Part of a small language model's weights: 6 heads of 32.
Each number is 200 + 30 x the weight over the matrix's rms, rounded and kept within 0 to 999. Layers, rows and columns count from 0.

# o: layer 2 attention output (transposed), 192x192, rms 0.14, rows 115-127, columns 0-95
# v: layer 2 attention value, 192x192, rms 0.0749, rows 116-127, columns 0-95
# q: layer 2 attention query, 192x192, rms 0.078, rows 128-151, columns 0-95
# k: layer 2 attention key, 192x192, rms 0.0727, rows 128-150, columns 0-95
o115,224,201,230,182,220,190,171,166,159,228,194,205,249,200,222,179,174,157,220,186,171,236,220,234,247,189,195,191,228,225,217,205,180,205,170,203,181,239,169,207,170,199,156,239,210,184,218,213,196,172,221,225,146,203,187,241,176,163,194,202,204,172,233,192,238,183,158,231,174,215,214,204,219,203,190,170,251,198,188,169,242,200,213,156,228,233,205,163,185,209,221,197,224,213,189,192
v116,215,202,209,251,205,189,212,212,181,229,147,239,218,251,210,220,210,232,206,173,215,206,216,191,205,275,202,204,167,212,204,163,215,204,157,208,190,243,182,147,181,160,193,199,180,208,232,198,257,185,185,198,121,210,192,214,246,153,200,173,216,188,232,214,229,192,177,212,238,201,233,220,229,172,224,243,208,210,194,191,144,221,184,156,173,155,250,188,251,187,151,198,137,169,211,242
o116,181,184,176,160,195,215,174,196,142,178,227,170,211,168,161,215,192,203,213,206,221,214,188,193,192,130,235,195,265,203,194,237,234,186,219,172,188,154,229,224,240,204,157,168,238,211,198,218,166,183,234,192,215,171,217,235,161,268,209,187,213,209,186,182,163,223,195,192,178,191,173,203,170,222,179,180,179,207,176,217,247,184,224,251,211,215,148,216,159,187,200,165,222,214,197,207
v117,205,210,216,195,212,187,216,213,163,188,152,210,166,216,189,194,221,179,172,161,164,196,200,181,235,152,179,223,203,228,169,219,243,165,216,204,200,200,243,217,229,183,219,190,216,222,259,188,154,171,222,201,194,224,196,202,132,199,194,211,196,195,177,182,201,222,178,176,185,170,155,179,220,207,216,176,178,192,188,193,241,225,212,210,214,201,174,207,285,157,196,202,214,216,209,168
o117,197,220,200,173,170,183,231,191,237,181,219,220,237,186,209,165,185,176,233,219,205,182,239,224,163,230,206,212,173,204,221,177,149,225,259,168,206,239,205,178,219,198,223,223,173,204,191,223,250,238,160,188,184,173,195,218,245,145,192,197,190,168,206,202,190,195,188,216,189,219,185,193,178,211,205,176,237,171,237,196,215,156,215,193,192,191,228,191,175,207,178,219,177,214,227,216
v118,192,148,221,192,187,166,205,172,185,215,216,219,234,237,185,195,144,187,208,187,205,223,161,211,218,217,222,176,217,230,201,206,170,263,193,152,188,231,213,163,224,216,227,180,225,181,237,202,228,185,174,196,202,202,197,151,222,195,204,188,188,199,191,204,209,228,240,215,215,171,218,199,216,170,217,238,196,195,133,232,224,215,226,183,215,236,216,188,192,187,144,229,201,146,196,212
o118,201,204,184,198,208,223,187,258,193,187,176,212,215,195,235,197,238,220,196,200,178,209,226,161,223,194,176,210,180,192,191,215,213,167,196,232,199,170,176,209,158,154,186,202,173,195,194,211,172,208,230,169,176,252,177,234,183,196,207,209,199,239,230,208,199,188,189,193,213,215,157,205,196,223,156,216,199,231,193,207,193,227,201,248,173,153,202,224,158,220,218,221,185,242,181,201
v119,206,169,215,188,147,162,213,204,178,205,150,207,223,208,196,236,170,229,221,167,196,207,199,225,246,164,170,197,160,202,174,197,189,218,203,181,207,215,191,169,222,203,152,199,157,238,163,187,178,152,201,217,221,215,212,206,211,198,197,192,237,242,244,204,183,197,145,198,183,189,203,186,199,214,164,204,213,218,160,187,197,184,156,179,207,219,196,229,138,221,199,200,192,187,228,203
o119,230,174,182,226,221,209,174,181,221,199,196,179,171,165,198,155,206,188,200,213,220,196,226,219,193,215,192,207,181,183,229,201,203,238,175,187,181,226,238,248,168,201,227,228,213,211,232,221,224,216,195,171,174,191,217,206,254,191,148,185,136,194,195,248,189,214,203,230,223,193,235,172,207,186,215,178,165,220,242,230,201,203,256,176,215,189,196,188,206,192,204,191,203,192,185,189
v120,218,248,202,188,222,171,211,162,189,189,191,211,214,166,141,157,209,193,185,202,212,215,223,182,222,160,217,140,245,173,214,163,180,225,198,136,200,147,196,182,209,194,217,208,169,202,210,274,197,196,201,201,190,198,212,211,203,223,230,197,210,237,181,215,182,227,203,185,153,173,140,230,214,210,190,171,221,208,167,225,205,189,196,190,168,165,197,188,176,211,226,210,252,229,191,227
o120,180,203,227,215,215,233,183,200,204,226,178,195,185,217,223,214,200,192,239,172,179,192,177,195,180,238,197,210,217,221,149,200,246,218,152,254,155,206,197,202,175,190,217,235,174,240,200,156,200,214,217,215,178,228,173,218,178,181,138,201,200,199,218,219,240,165,163,206,242,222,233,200,196,225,214,253,231,208,231,183,172,206,200,209,239,243,194,196,183,167,186,210,157,156,241,195
v121,211,242,190,209,190,173,212,181,187,199,200,249,220,236,182,202,163,160,202,167,206,217,133,178,198,226,175,225,264,188,184,220,182,195,182,220,247,194,191,207,160,166,246,196,216,186,225,202,225,235,168,182,220,213,190,190,184,234,262,218,190,190,234,185,213,198,176,199,185,150,170,160,226,201,174,185,166,186,183,193,186,204,190,193,210,175,227,176,220,229,208,209,210,195,216,234
o121,186,187,190,195,217,244,247,254,215,196,199,195,219,191,221,197,239,227,201,175,201,186,222,168,183,177,202,173,193,194,195,169,196,226,200,199,174,216,189,197,210,233,172,203,229,177,170,202,197,192,209,188,238,178,207,186,200,177,178,204,208,214,193,230,155,192,218,159,219,247,218,193,176,206,219,231,242,219,196,209,237,196,160,183,192,196,147,227,181,183,188,182,219,194,179,233
v122,214,223,209,157,215,219,231,198,211,250,198,207,244,218,176,195,212,205,220,258,151,206,180,229,161,156,176,220,194,197,195,179,243,254,190,180,239,186,197,201,195,242,203,189,172,200,267,173,197,211,233,225,231,192,161,229,215,197,171,205,222,176,202,189,192,157,204,197,185,241,209,180,222,193,191,192,245,175,183,206,222,206,206,230,216,215,181,173,168,206,200,194,187,190,214,250
o122,200,213,204,212,216,162,192,260,219,218,214,181,170,143,193,152,180,205,184,178,197,203,202,202,243,217,144,196,224,172,170,214,201,163,193,229,197,206,234,161,206,162,265,204,192,212,133,224,207,183,201,193,211,207,210,202,227,211,228,196,194,229,195,175,234,243,201,155,223,211,209,220,198,175,211,208,157,230,201,196,175,180,204,153,194,197,196,255,213,191,208,182,224,177,213,182
v123,203,192,153,183,227,199,200,197,197,217,231,189,217,206,203,227,189,256,200,160,283,177,184,204,201,229,230,223,177,176,178,211,203,243,173,203,174,224,231,260,206,182,196,238,198,208,212,143,147,240,174,217,247,215,198,215,182,204,168,193,170,216,236,226,213,187,218,208,192,184,191,204,191,179,221,147,179,253,201,171,202,194,199,215,154,182,223,193,183,147,173,209,197,191,219,233
o123,188,208,228,203,242,230,172,188,154,156,184,199,209,227,219,199,229,169,200,212,160,203,231,219,171,179,202,180,217,212,187,161,213,166,197,174,192,210,180,144,222,222,186,164,207,229,191,237,266,156,183,185,178,182,193,209,206,211,185,196,240,214,208,222,176,202,224,188,179,205,227,210,221,194,175,229,182,191,190,191,181,213,212,210,226,209,185,208,204,255,196,199,223,200,153,199
v124,226,211,200,212,217,224,230,153,194,162,182,185,195,203,190,221,229,167,167,193,200,210,176,226,169,196,206,205,226,178,231,217,167,219,193,184,239,189,203,216,216,210,224,213,188,209,210,192,214,207,205,193,207,203,183,207,213,215,197,206,158,180,240,215,208,184,184,211,232,188,194,201,254,201,231,168,212,192,175,202,159,223,172,201,224,200,152,155,230,250,180,189,200,187,156,210
o124,185,209,205,179,168,213,213,254,208,260,179,211,210,184,187,205,189,218,196,204,198,169,176,161,236,216,207,198,192,235,156,195,220,206,215,251,153,202,210,204,164,230,201,198,165,196,193,191,212,196,177,204,218,175,217,173,174,171,178,223,226,178,199,191,200,191,197,199,181,189,221,200,184,231,197,242,203,223,161,206,203,197,202,229,207,216,211,228,186,183,195,236,201,247,196,211
v125,233,222,242,212,216,170,171,215,217,190,206,220,194,204,166,219,264,172,197,149,170,195,242,228,248,207,218,184,172,212,151,172,249,223,174,219,205,195,185,176,247,198,192,163,201,143,215,212,219,214,193,244,174,224,180,216,201,209,215,221,167,165,194,231,182,180,205,201,187,225,154,164,177,178,211,197,213,210,207,221,174,235,212,185,172,162,214,222,210,181,194,205,241,175,206,188
o125,193,229,151,168,188,214,194,226,171,242,172,217,186,207,171,232,141,152,188,246,220,175,191,175,201,201,171,215,218,193,211,220,206,165,208,201,226,182,188,211,180,201,213,249,190,231,183,165,243,205,226,172,222,188,189,222,165,207,216,202,204,216,210,195,208,194,219,174,212,164,227,227,226,213,197,220,197,156,233,153,231,172,174,243,231,207,203,185,194,197,160,219,175,224,189,207
v126,170,190,200,207,222,196,159,189,271,185,209,201,193,213,196,195,186,199,216,204,183,160,194,174,247,235,177,180,235,157,233,195,175,156,143,152,230,240,172,185,207,214,148,191,210,193,194,196,223,194,195,157,213,189,224,216,179,207,224,157,212,212,241,183,252,166,217,229,163,208,207,206,183,218,221,173,197,208,226,185,159,210,201,186,186,158,219,232,217,224,197,184,186,175,199,243
o126,229,177,161,180,173,194,201,156,180,160,216,209,232,199,167,209,219,208,236,239,198,214,216,200,199,232,240,216,206,223,163,237,215,213,218,216,216,143,229,203,195,157,192,151,200,192,206,184,197,195,222,237,164,177,225,222,243,212,232,196,184,205,163,196,185,204,198,192,246,190,191,224,174,215,192,214,196,184,146,179,189,152,215,218,178,241,184,171,210,165,223,177,223,198,234,179
v127,173,207,177,198,224,224,203,196,198,203,228,213,220,263,195,188,175,185,154,212,235,206,169,232,198,199,187,222,212,168,182,167,235,195,220,210,176,211,195,178,174,224,205,224,224,187,255,186,199,177,168,190,245,169,163,179,188,203,222,205,202,251,163,216,160,207,203,214,172,220,227,206,160,161,170,238,222,206,178,203,230,225,147,255,206,198,211,159,152,195,160,178,198,189,207,205
o127,190,201,209,167,179,234,241,203,175,186,220,183,190,150,203,183,226,199,227,177,226,187,220,186,210,190,182,197,194,219,223,245,177,175,201,137,215,234,177,230,203,156,197,217,189,191,158,203,212,178,184,142,175,243,219,212,213,180,188,187,201,204,214,216,203,209,208,206,191,194,234,217,225,161,200,186,196,204,189,210,202,194,214,203,163,198,199,238,282,212,254,254,221,240,207,215
q128,187,204,211,182,195,214,223,161,235,179,233,212,168,185,210,186,201,183,201,179,179,217,253,189,191,224,232,200,177,231,197,211,203,214,175,225,195,204,161,190,210,184,200,206,198,240,169,192,142,213,158,202,187,229,178,193,194,202,185,173,193,198,218,274,215,185,167,208,212,178,209,227,229,180,182,196,179,166,173,199,168,233,188,199,233,196,202,188,198,156,185,220,213,211,291,213
k128,196,149,246,225,207,203,178,184,184,203,199,166,179,190,199,224,211,192,240,208,174,237,220,196,238,207,192,202,156,199,185,186,204,187,189,192,193,201,145,207,174,164,197,179,231,205,208,198,196,164,183,204,196,170,201,160,156,213,200,188,237,215,223,281,216,235,188,211,208,175,217,192,195,239,221,204,191,226,230,247,157,173,159,177,175,169,155,227,179,227,202,190,215,202,201,197
q129,227,234,194,172,167,180,225,181,236,214,217,201,212,237,155,195,198,174,205,179,184,208,242,231,237,167,244,208,158,216,195,180,196,150,209,199,199,176,154,223,226,159,182,155,182,237,154,230,151,206,166,225,267,149,149,241,179,203,257,198,217,211,162,191,190,205,179,206,184,198,242,225,209,205,209,217,219,210,167,200,200,234,175,138,183,180,155,203,240,154,216,200,210,184,229,172
k129,189,242,207,171,181,171,162,207,201,186,228,240,196,185,217,238,163,227,180,241,192,204,184,229,181,204,197,212,168,194,221,179,177,225,230,215,209,172,156,215,256,186,169,199,205,149,201,192,240,213,206,199,242,172,202,170,184,168,219,188,227,237,146,232,219,181,228,195,213,186,216,188,170,169,219,208,197,183,201,222,266,234,167,187,200,190,154,190,170,176,179,215,183,140,241,192
q130,213,220,251,200,244,219,228,232,213,179,220,204,152,192,234,208,201,234,167,170,183,188,207,205,224,185,121,246,197,183,220,204,134,233,249,225,148,200,205,205,138,207,193,209,250,221,229,202,212,174,167,177,181,147,210,131,191,210,124,153,189,209,229,245,189,206,167,156,264,221,191,203,182,205,228,139,151,202,196,169,194,224,203,171,161,193,198,219,171,221,187,160,206,195,250,188
k130,180,209,216,172,255,215,203,203,219,202,212,240,186,183,164,211,208,210,170,223,201,213,219,209,210,223,144,228,223,170,184,212,222,225,199,184,179,202,219,194,196,252,213,175,231,222,197,175,231,193,246,155,193,152,167,196,170,197,215,165,195,215,219,221,218,191,215,177,217,207,173,225,187,189,199,224,214,243,248,204,218,218,244,163,196,271,180,208,189,243,183,201,194,253,194,178
q131,167,195,145,171,234,179,239,248,202,221,244,187,202,253,173,190,193,198,187,233,156,187,183,201,157,250,193,205,220,196,232,223,190,196,195,187,231,170,175,244,276,219,179,211,187,165,193,216,200,201,148,184,222,173,225,204,194,196,288,177,230,140,206,174,184,196,238,249,139,209,174,225,218,210,240,229,197,207,209,184,239,161,212,181,194,279,262,188,229,184,167,227,215,212,200,250
k131,212,181,143,195,199,243,235,176,226,201,199,212,177,233,187,163,169,203,202,216,215,204,170,212,191,175,242,226,196,199,234,175,212,130,259,197,201,214,183,249,232,225,170,184,164,202,195,214,235,222,229,195,206,218,206,246,243,197,211,224,207,160,175,211,194,205,202,245,172,197,195,174,204,189,194,198,211,206,207,162,216,178,218,187,224,230,236,157,178,213,166,258,182,173,185,206
q132,210,221,204,203,169,165,214,250,185,187,180,183,213,226,160,185,192,237,129,162,201,227,195,221,202,179,220,197,227,192,257,199,198,191,237,200,177,190,187,190,227,258,180,190,190,203,199,218,149,214,191,210,149,165,212,228,181,208,163,193,204,209,134,137,207,190,210,183,188,200,202,214,162,239,200,207,209,180,195,221,199,204,189,227,146,244,175,181,164,221,267,210,201,162,217,185
k132,211,207,179,203,159,204,228,222,176,225,193,167,181,209,186,218,197,182,210,189,205,180,173,219,205,214,193,220,195,187,223,198,182,187,197,233,208,222,176,194,183,199,184,199,200,166,207,227,199,233,152,208,220,170,172,187,212,154,193,231,186,208,220,184,189,166,207,172,233,233,205,222,185,204,181,226,226,176,205,222,208,251,164,187,219,247,161,204,170,202,171,197,194,206,222,176
q133,181,209,202,182,212,188,235,209,217,225,242,178,197,182,185,210,207,180,114,163,180,238,189,160,179,279,184,199,184,217,182,187,211,232,170,192,150,221,213,207,218,223,209,181,174,212,163,224,224,187,153,223,190,129,197,185,144,196,200,181,202,175,209,183,202,221,199,163,238,197,227,222,204,201,245,198,220,241,202,250,190,213,221,132,187,250,186,162,209,160,208,133,176,198,227,211
k133,172,184,191,189,186,212,190,165,208,239,178,201,185,156,199,184,161,205,169,204,187,195,248,173,171,214,167,235,224,223,181,211,214,205,210,258,246,210,195,198,207,182,195,187,167,147,191,214,218,230,243,180,196,151,185,181,220,178,224,215,188,203,201,196,216,196,231,246,149,168,229,180,199,218,213,248,169,228,216,204,175,146,187,199,233,202,215,214,215,195,178,172,196,185,188,251
q134,220,217,235,151,229,197,179,206,149,143,237,194,255,192,208,274,210,161,191,278,198,173,215,216,164,196,160,248,226,220,200,204,181,271,211,202,180,242,203,222,203,203,209,204,231,213,195,188,197,232,241,249,210,208,185,162,155,242,167,181,213,242,206,198,160,189,219,152,198,220,159,223,178,251,208,160,185,148,166,180,213,201,200,116,189,234,185,170,211,176,230,188,203,204,145,202
k134,199,143,195,226,227,236,208,161,228,163,249,192,249,190,146,185,240,168,166,231,190,203,243,136,207,205,175,193,206,149,184,224,172,250,159,183,243,246,213,167,181,164,228,249,191,226,201,130,210,171,184,226,139,249,224,182,210,235,195,225,199,234,236,203,183,198,203,172,189,246,186,231,142,252,233,194,142,222,189,206,229,175,194,191,178,232,202,194,222,211,188,204,163,231,189,223
q135,255,202,219,222,211,137,213,259,131,159,248,181,203,216,173,235,180,218,259,211,236,188,163,194,250,205,226,216,172,194,187,251,152,187,201,202,182,204,166,186,228,217,210,215,260,189,229,178,171,160,229,141,214,193,164,222,230,216,206,158,199,238,185,209,218,163,178,148,211,234,226,225,155,251,230,139,183,175,219,208,245,240,177,205,208,151,147,221,174,181,209,166,195,143,206,189
k135,216,220,242,219,249,178,157,222,184,175,193,206,191,231,211,215,186,179,195,224,217,197,188,192,215,185,137,241,163,192,155,218,159,220,220,134,170,191,176,179,190,231,246,226,266,226,182,171,212,218,214,195,191,187,212,141,191,197,185,166,201,214,204,189,182,189,190,188,217,233,212,201,204,175,239,184,191,176,202,195,233,180,193,141,220,203,155,228,191,178,162,185,164,208,182,192
q136,242,202,219,218,161,178,193,182,188,162,212,189,150,207,179,224,169,231,193,193,216,218,146,215,217,127,207,204,214,235,209,153,237,165,233,229,209,140,221,232,180,197,160,222,192,186,170,202,183,186,224,197,231,205,165,233,206,174,190,250,180,178,154,185,236,206,167,195,209,228,224,205,248,201,176,197,237,163,207,210,239,229,233,222,225,211,205,211,181,209,248,247,156,213,200,213
k136,221,169,243,247,180,158,216,247,157,208,217,216,208,227,171,225,202,276,193,197,206,208,235,205,191,209,236,203,236,188,236,242,154,159,218,205,184,204,187,200,144,184,203,210,200,200,152,220,202,173,187,192,193,181,181,216,203,228,180,235,197,213,197,133,188,125,159,168,210,235,202,233,176,190,223,151,172,180,186,202,237,187,250,182,181,182,172,230,189,203,251,193,205,183,202,210
q137,168,226,223,202,212,154,227,231,195,172,190,194,200,202,201,167,230,202,165,188,166,206,179,183,191,195,184,176,201,198,198,183,210,216,206,195,210,199,221,215,193,175,194,174,210,178,191,258,209,220,219,174,185,200,230,223,210,190,164,208,245,204,183,190,186,220,161,188,212,186,181,206,202,188,243,196,227,227,198,156,183,193,247,191,263,254,150,214,201,214,186,162,202,190,200,239
k137,184,169,205,201,223,167,198,197,216,238,202,222,185,166,198,193,192,195,213,204,204,201,198,212,185,195,183,164,187,205,213,231,235,191,167,200,187,212,225,227,237,211,202,203,204,216,209,207,246,178,205,190,197,222,165,223,198,188,218,224,193,202,201,184,195,161,226,214,162,177,217,234,200,162,168,246,213,232,235,183,211,205,196,198,226,244,238,195,229,203,206,198,208,202,193,209
q138,182,236,181,206,158,224,202,172,192,200,175,218,198,224,212,213,174,195,164,183,170,256,177,192,216,188,192,146,183,185,223,185,178,230,251,193,187,220,174,220,229,202,167,212,195,209,240,173,200,228,240,247,200,202,202,206,164,196,225,170,195,212,166,152,217,182,222,204,189,163,201,193,200,213,238,142,192,213,184,220,198,190,161,244,214,189,242,201,154,155,211,176,208,185,207,207
k138,187,221,135,199,190,202,189,174,208,184,221,242,185,198,212,200,177,181,217,194,201,188,194,226,197,207,230,205,259,218,188,191,233,206,216,227,231,238,189,162,174,216,180,200,214,183,167,240,213,241,211,219,215,226,217,174,225,192,174,236,152,187,153,145,229,218,192,218,220,181,189,180,220,221,198,199,211,242,211,189,183,183,160,220,196,187,216,215,222,207,199,180,189,167,174,197
q139,186,182,157,123,165,239,245,159,217,198,227,224,209,196,230,214,194,195,231,171,182,202,234,212,199,139,217,233,148,242,212,216,180,170,185,235,200,136,217,209,218,160,192,165,198,218,221,194,199,210,200,239,246,245,192,229,237,196,166,222,207,189,185,234,179,217,193,217,182,193,207,212,197,245,174,193,211,159,194,194,135,180,227,243,204,149,237,146,235,226,228,274,210,174,195,173
k139,258,231,203,179,147,193,192,199,194,211,241,230,157,175,193,216,195,206,184,179,250,188,208,200,197,163,201,248,180,242,185,187,222,215,221,204,220,173,218,194,258,218,179,206,201,196,220,164,194,228,220,227,197,246,233,154,220,190,167,208,156,227,198,200,259,198,188,169,209,225,219,260,219,241,173,189,208,147,138,176,192,258,210,196,244,150,187,200,229,175,196,233,198,202,207,203
q140,188,200,188,172,171,211,225,226,164,180,211,167,185,222,239,149,223,262,228,203,188,203,197,177,250,198,176,167,170,190,245,216,214,154,216,251,221,241,251,176,189,195,189,149,170,230,242,208,128,196,179,201,196,268,179,199,207,198,253,215,175,264,180,195,182,230,210,257,138,184,186,150,205,207,160,177,203,208,237,191,208,209,251,234,194,181,249,207,198,209,236,237,192,216,186,192
k140,204,240,192,134,194,210,227,202,163,178,234,187,216,227,169,232,196,249,243,232,219,195,132,212,194,126,182,162,165,196,208,193,149,156,205,192,181,203,208,175,212,163,203,198,201,217,203,179,138,203,201,238,278,165,164,189,221,173,222,220,190,252,175,206,194,194,167,204,170,204,193,246,160,212,190,200,208,170,228,213,204,192,211,210,198,183,217,182,195,168,182,194,197,158,235,192
q141,227,248,182,210,168,198,221,222,185,177,211,185,220,211,148,242,232,135,191,188,205,184,242,241,233,211,192,182,158,172,219,227,162,212,214,179,177,196,138,162,220,180,237,224,238,210,223,187,237,170,167,208,199,229,213,146,198,172,190,194,205,188,192,181,192,221,252,150,197,217,197,237,199,205,214,198,178,179,162,220,249,238,201,190,204,165,193,189,216,199,207,167,228,225,161,151
k141,213,216,185,217,230,219,192,218,199,177,207,177,224,220,221,239,181,179,186,217,211,183,183,206,221,170,147,118,168,157,217,197,195,220,240,157,181,253,226,187,221,184,220,195,202,197,218,213,214,206,235,191,217,186,208,172,189,199,230,171,225,205,190,198,225,149,217,186,227,244,172,230,182,244,210,203,124,212,154,192,222,211,196,173,204,222,196,160,207,185,215,173,214,187,208,166
q142,243,186,202,219,247,184,205,203,195,211,196,204,197,210,152,201,196,174,186,208,200,204,239,197,204,213,205,239,172,135,169,189,206,214,213,237,209,231,245,182,221,242,179,225,222,181,165,229,192,220,184,200,208,176,175,200,147,204,217,200,212,221,208,196,190,186,188,205,240,191,261,170,200,187,158,141,225,211,216,201,257,170,192,214,178,165,201,198,152,194,234,203,217,196,181,208
k142,194,206,173,213,207,180,206,186,216,214,223,226,271,246,196,192,153,170,219,219,193,171,216,217,167,195,229,204,222,199,232,201,214,220,176,186,235,239,167,211,216,224,172,225,146,164,182,217,155,204,147,219,247,187,154,232,175,235,179,170,138,231,187,200,213,181,140,220,233,180,181,169,212,234,191,228,200,195,222,203,250,201,196,198,207,210,175,197,198,180,131,192,205,194,195,175
q143,222,162,251,196,175,208,214,186,186,209,172,177,200,195,272,231,183,195,242,167,189,163,211,159,220,221,197,244,194,245,231,215,161,197,226,200,214,159,195,200,239,223,185,212,221,188,239,221,201,191,204,202,195,224,205,218,189,183,277,188,171,155,182,236,238,147,183,216,192,184,218,238,189,201,136,201,216,173,204,245,173,211,214,165,208,189,175,216,198,187,194,214,230,179,242,206
k143,222,194,231,223,202,147,213,232,182,192,228,205,239,147,206,275,218,182,213,165,237,232,175,167,231,219,222,187,192,185,176,185,158,207,194,183,194,191,147,138,185,221,172,253,246,193,191,199,206,170,222,179,252,133,214,197,194,182,202,121,199,197,192,226,219,140,145,166,248,156,222,175,197,199,164,222,165,206,205,204,214,236,201,154,213,210,159,181,192,207,188,168,210,170,231,182
q144,193,180,176,232,213,219,182,180,200,221,231,195,218,184,198,201,163,185,158,243,184,198,184,192,217,203,178,187,221,212,196,152,232,248,149,178,219,200,251,185,171,225,194,208,188,188,217,203,195,230,218,180,153,180,223,167,186,167,241,179,186,191,208,165,238,200,219,200,222,180,220,169,167,193,235,179,193,235,198,202,188,171,188,161,227,242,199,199,206,207,164,183,177,184,197,255
k144,197,150,206,204,210,148,196,265,187,226,199,219,213,217,194,185,227,210,216,167,178,230,172,204,223,254,213,149,202,178,208,196,214,189,178,175,205,205,182,198,220,240,174,204,176,194,172,190,231,197,180,194,197,204,190,211,242,200,213,189,212,191,208,206,163,183,159,219,178,195,177,218,202,160,215,190,166,216,227,195,198,172,204,200,238,215,217,190,183,234,215,204,198,217,226,211
q145,241,223,241,214,213,182,180,172,171,191,203,178,226,238,240,236,229,212,190,220,203,217,154,168,225,183,178,189,178,219,172,207,169,226,183,212,201,205,213,217,204,172,220,166,236,207,217,204,192,202,247,221,232,223,184,185,190,176,171,171,209,185,191,235,206,227,205,201,202,214,215,227,153,187,207,269,155,256,269,224,184,206,216,178,196,202,179,198,214,223,184,172,156,184,197,237
k145,215,177,255,187,203,181,209,236,205,192,229,216,225,217,242,178,224,198,188,181,164,229,208,160,211,184,175,153,203,174,222,223,196,241,150,223,185,181,223,182,209,199,195,236,207,221,202,148,172,217,208,188,213,221,184,216,171,224,240,197,212,161,138,233,211,179,249,198,186,178,215,182,183,192,205,222,176,241,199,159,182,207,246,154,197,138,208,157,217,200,185,184,188,173,191,223
q146,198,182,247,163,207,229,191,200,199,118,166,237,202,190,191,216,146,243,182,187,204,208,172,196,170,161,210,171,180,212,175,210,157,213,198,220,232,195,222,204,200,155,240,156,235,151,226,153,183,210,146,198,176,221,210,197,233,179,160,179,145,230,161,247,214,201,198,187,197,201,212,188,189,194,207,166,172,162,257,199,173,186,210,189,198,213,187,217,202,196,212,186,195,201,178,211
k146,190,196,220,211,193,211,182,163,168,180,235,200,255,214,226,153,206,202,201,209,215,188,203,220,203,213,223,229,173,213,154,168,208,224,202,188,194,228,184,190,190,208,241,198,184,228,211,125,221,193,173,196,146,188,208,172,194,209,222,201,195,228,219,205,219,154,210,165,198,214,189,183,181,176,219,254,211,194,205,216,169,181,197,179,221,212,198,198,206,232,186,173,174,194,234,226
q147,224,201,162,225,191,203,208,162,248,186,201,132,236,225,166,191,246,174,202,192,232,182,233,145,189,195,234,195,175,145,203,200,170,168,177,183,222,204,191,203,209,231,231,217,197,192,199,159,172,147,192,204,180,233,199,258,237,240,221,160,154,191,196,124,246,191,200,175,239,265,227,151,184,167,231,214,192,216,184,238,213,199,160,184,243,239,213,181,219,245,208,185,207,205,204,209
k147,198,200,191,180,203,203,194,236,194,232,206,222,161,218,248,201,211,205,173,203,217,176,185,184,201,206,193,229,245,201,196,136,217,199,197,248,197,228,180,163,221,201,171,195,184,198,211,219,191,184,236,199,195,229,185,201,212,184,156,182,196,204,204,151,204,200,153,215,230,194,212,190,256,147,192,245,153,190,191,206,216,223,193,178,200,185,191,207,207,211,193,231,187,235,177,220
q148,286,192,193,209,199,190,208,197,256,243,207,144,183,225,244,163,179,163,159,185,201,230,153,212,191,201,206,155,228,189,224,197,190,195,214,232,222,223,221,203,215,215,201,198,132,250,181,204,141,187,239,197,196,197,236,235,245,213,132,214,220,151,176,182,190,259,225,205,186,167,218,222,212,198,222,195,183,240,191,168,219,240,186,172,222,200,222,200,193,192,218,214,150,218,184,224
k148,205,186,197,211,177,276,246,200,184,237,206,196,206,190,169,187,171,190,219,153,173,172,225,234,234,151,178,181,205,218,207,205,211,185,206,240,204,199,207,188,193,183,186,202,206,199,236,187,205,155,192,200,251,180,161,241,205,192,222,200,228,183,175,232,196,195,241,190,207,155,191,195,257,211,243,212,170,203,211,230,200,217,193,210,203,160,147,174,208,210,215,231,185,213,210,185
q149,195,179,192,226,193,220,193,224,195,151,205,234,220,255,155,219,198,222,206,247,168,142,193,219,165,174,212,196,195,221,178,201,187,214,188,241,189,196,215,250,200,183,208,158,187,196,221,196,221,198,185,202,218,187,159,229,235,147,188,262,212,201,199,193,165,162,183,214,202,180,187,192,208,249,184,170,206,205,210,208,182,170,226,195,233,224,234,177,233,177,210,237,191,211,164,168
k149,200,209,204,208,209,236,166,146,188,183,201,210,201,216,173,184,201,247,199,218,222,196,215,195,173,198,200,200,184,187,220,225,201,175,179,248,224,227,230,242,184,177,210,198,137,184,194,183,203,222,191,215,186,190,193,188,235,185,179,233,227,211,200,166,187,194,239,199,208,207,229,193,227,218,177,182,217,154,183,191,213,216,203,204,237,158,192,255,188,159,231,251,218,219,195,200
q150,183,218,153,151,163,248,247,162,175,170,174,169,200,220,190,202,181,191,211,181,174,199,146,213,213,188,247,220,196,199,198,191,201,109,241,255,218,162,185,206,191,153,217,196,135,220,199,179,203,197,212,196,226,240,213,273,215,185,126,242,229,209,213,238,207,224,209,183,182,187,223,225,233,164,211,244,218,164,199,212,190,206,241,231,238,176,231,153,151,190,159,217,187,216,163,244
k150,232,176,223,209,200,225,200,192,208,189,195,222,219,177,182,215,194,194,249,168,249,200,218,206,233,203,239,193,226,222,203,228,212,150,217,164,198,205,155,196,205,216,210,197,271,216,193,163,221,185,214,192,166,247,242,209,226,215,164,222,176,178,186,213,247,228,226,230,163,208,189,202,126,197,202,231,184,162,234,234,197,190,222,192,152,168,193,180,166,215,192,229,193,212,218,184
q151,175,189,198,218,261,162,201,206,214,191,158,239,219,208,205,178,199,228,207,237,214,161,154,217,205,185,145,170,191,166,209,195,206,211,193,276,147,255,225,255,178,166,233,170,158,184,144,194,164,221,140,201,209,141,202,176,208,204,186,207,182,228,167,183,160,230,162,192,211,172,197,211,201,204,231,219,193,219,188,206,193,200,229,187,245,240,212,233,203,179,237,198,209,246,195,215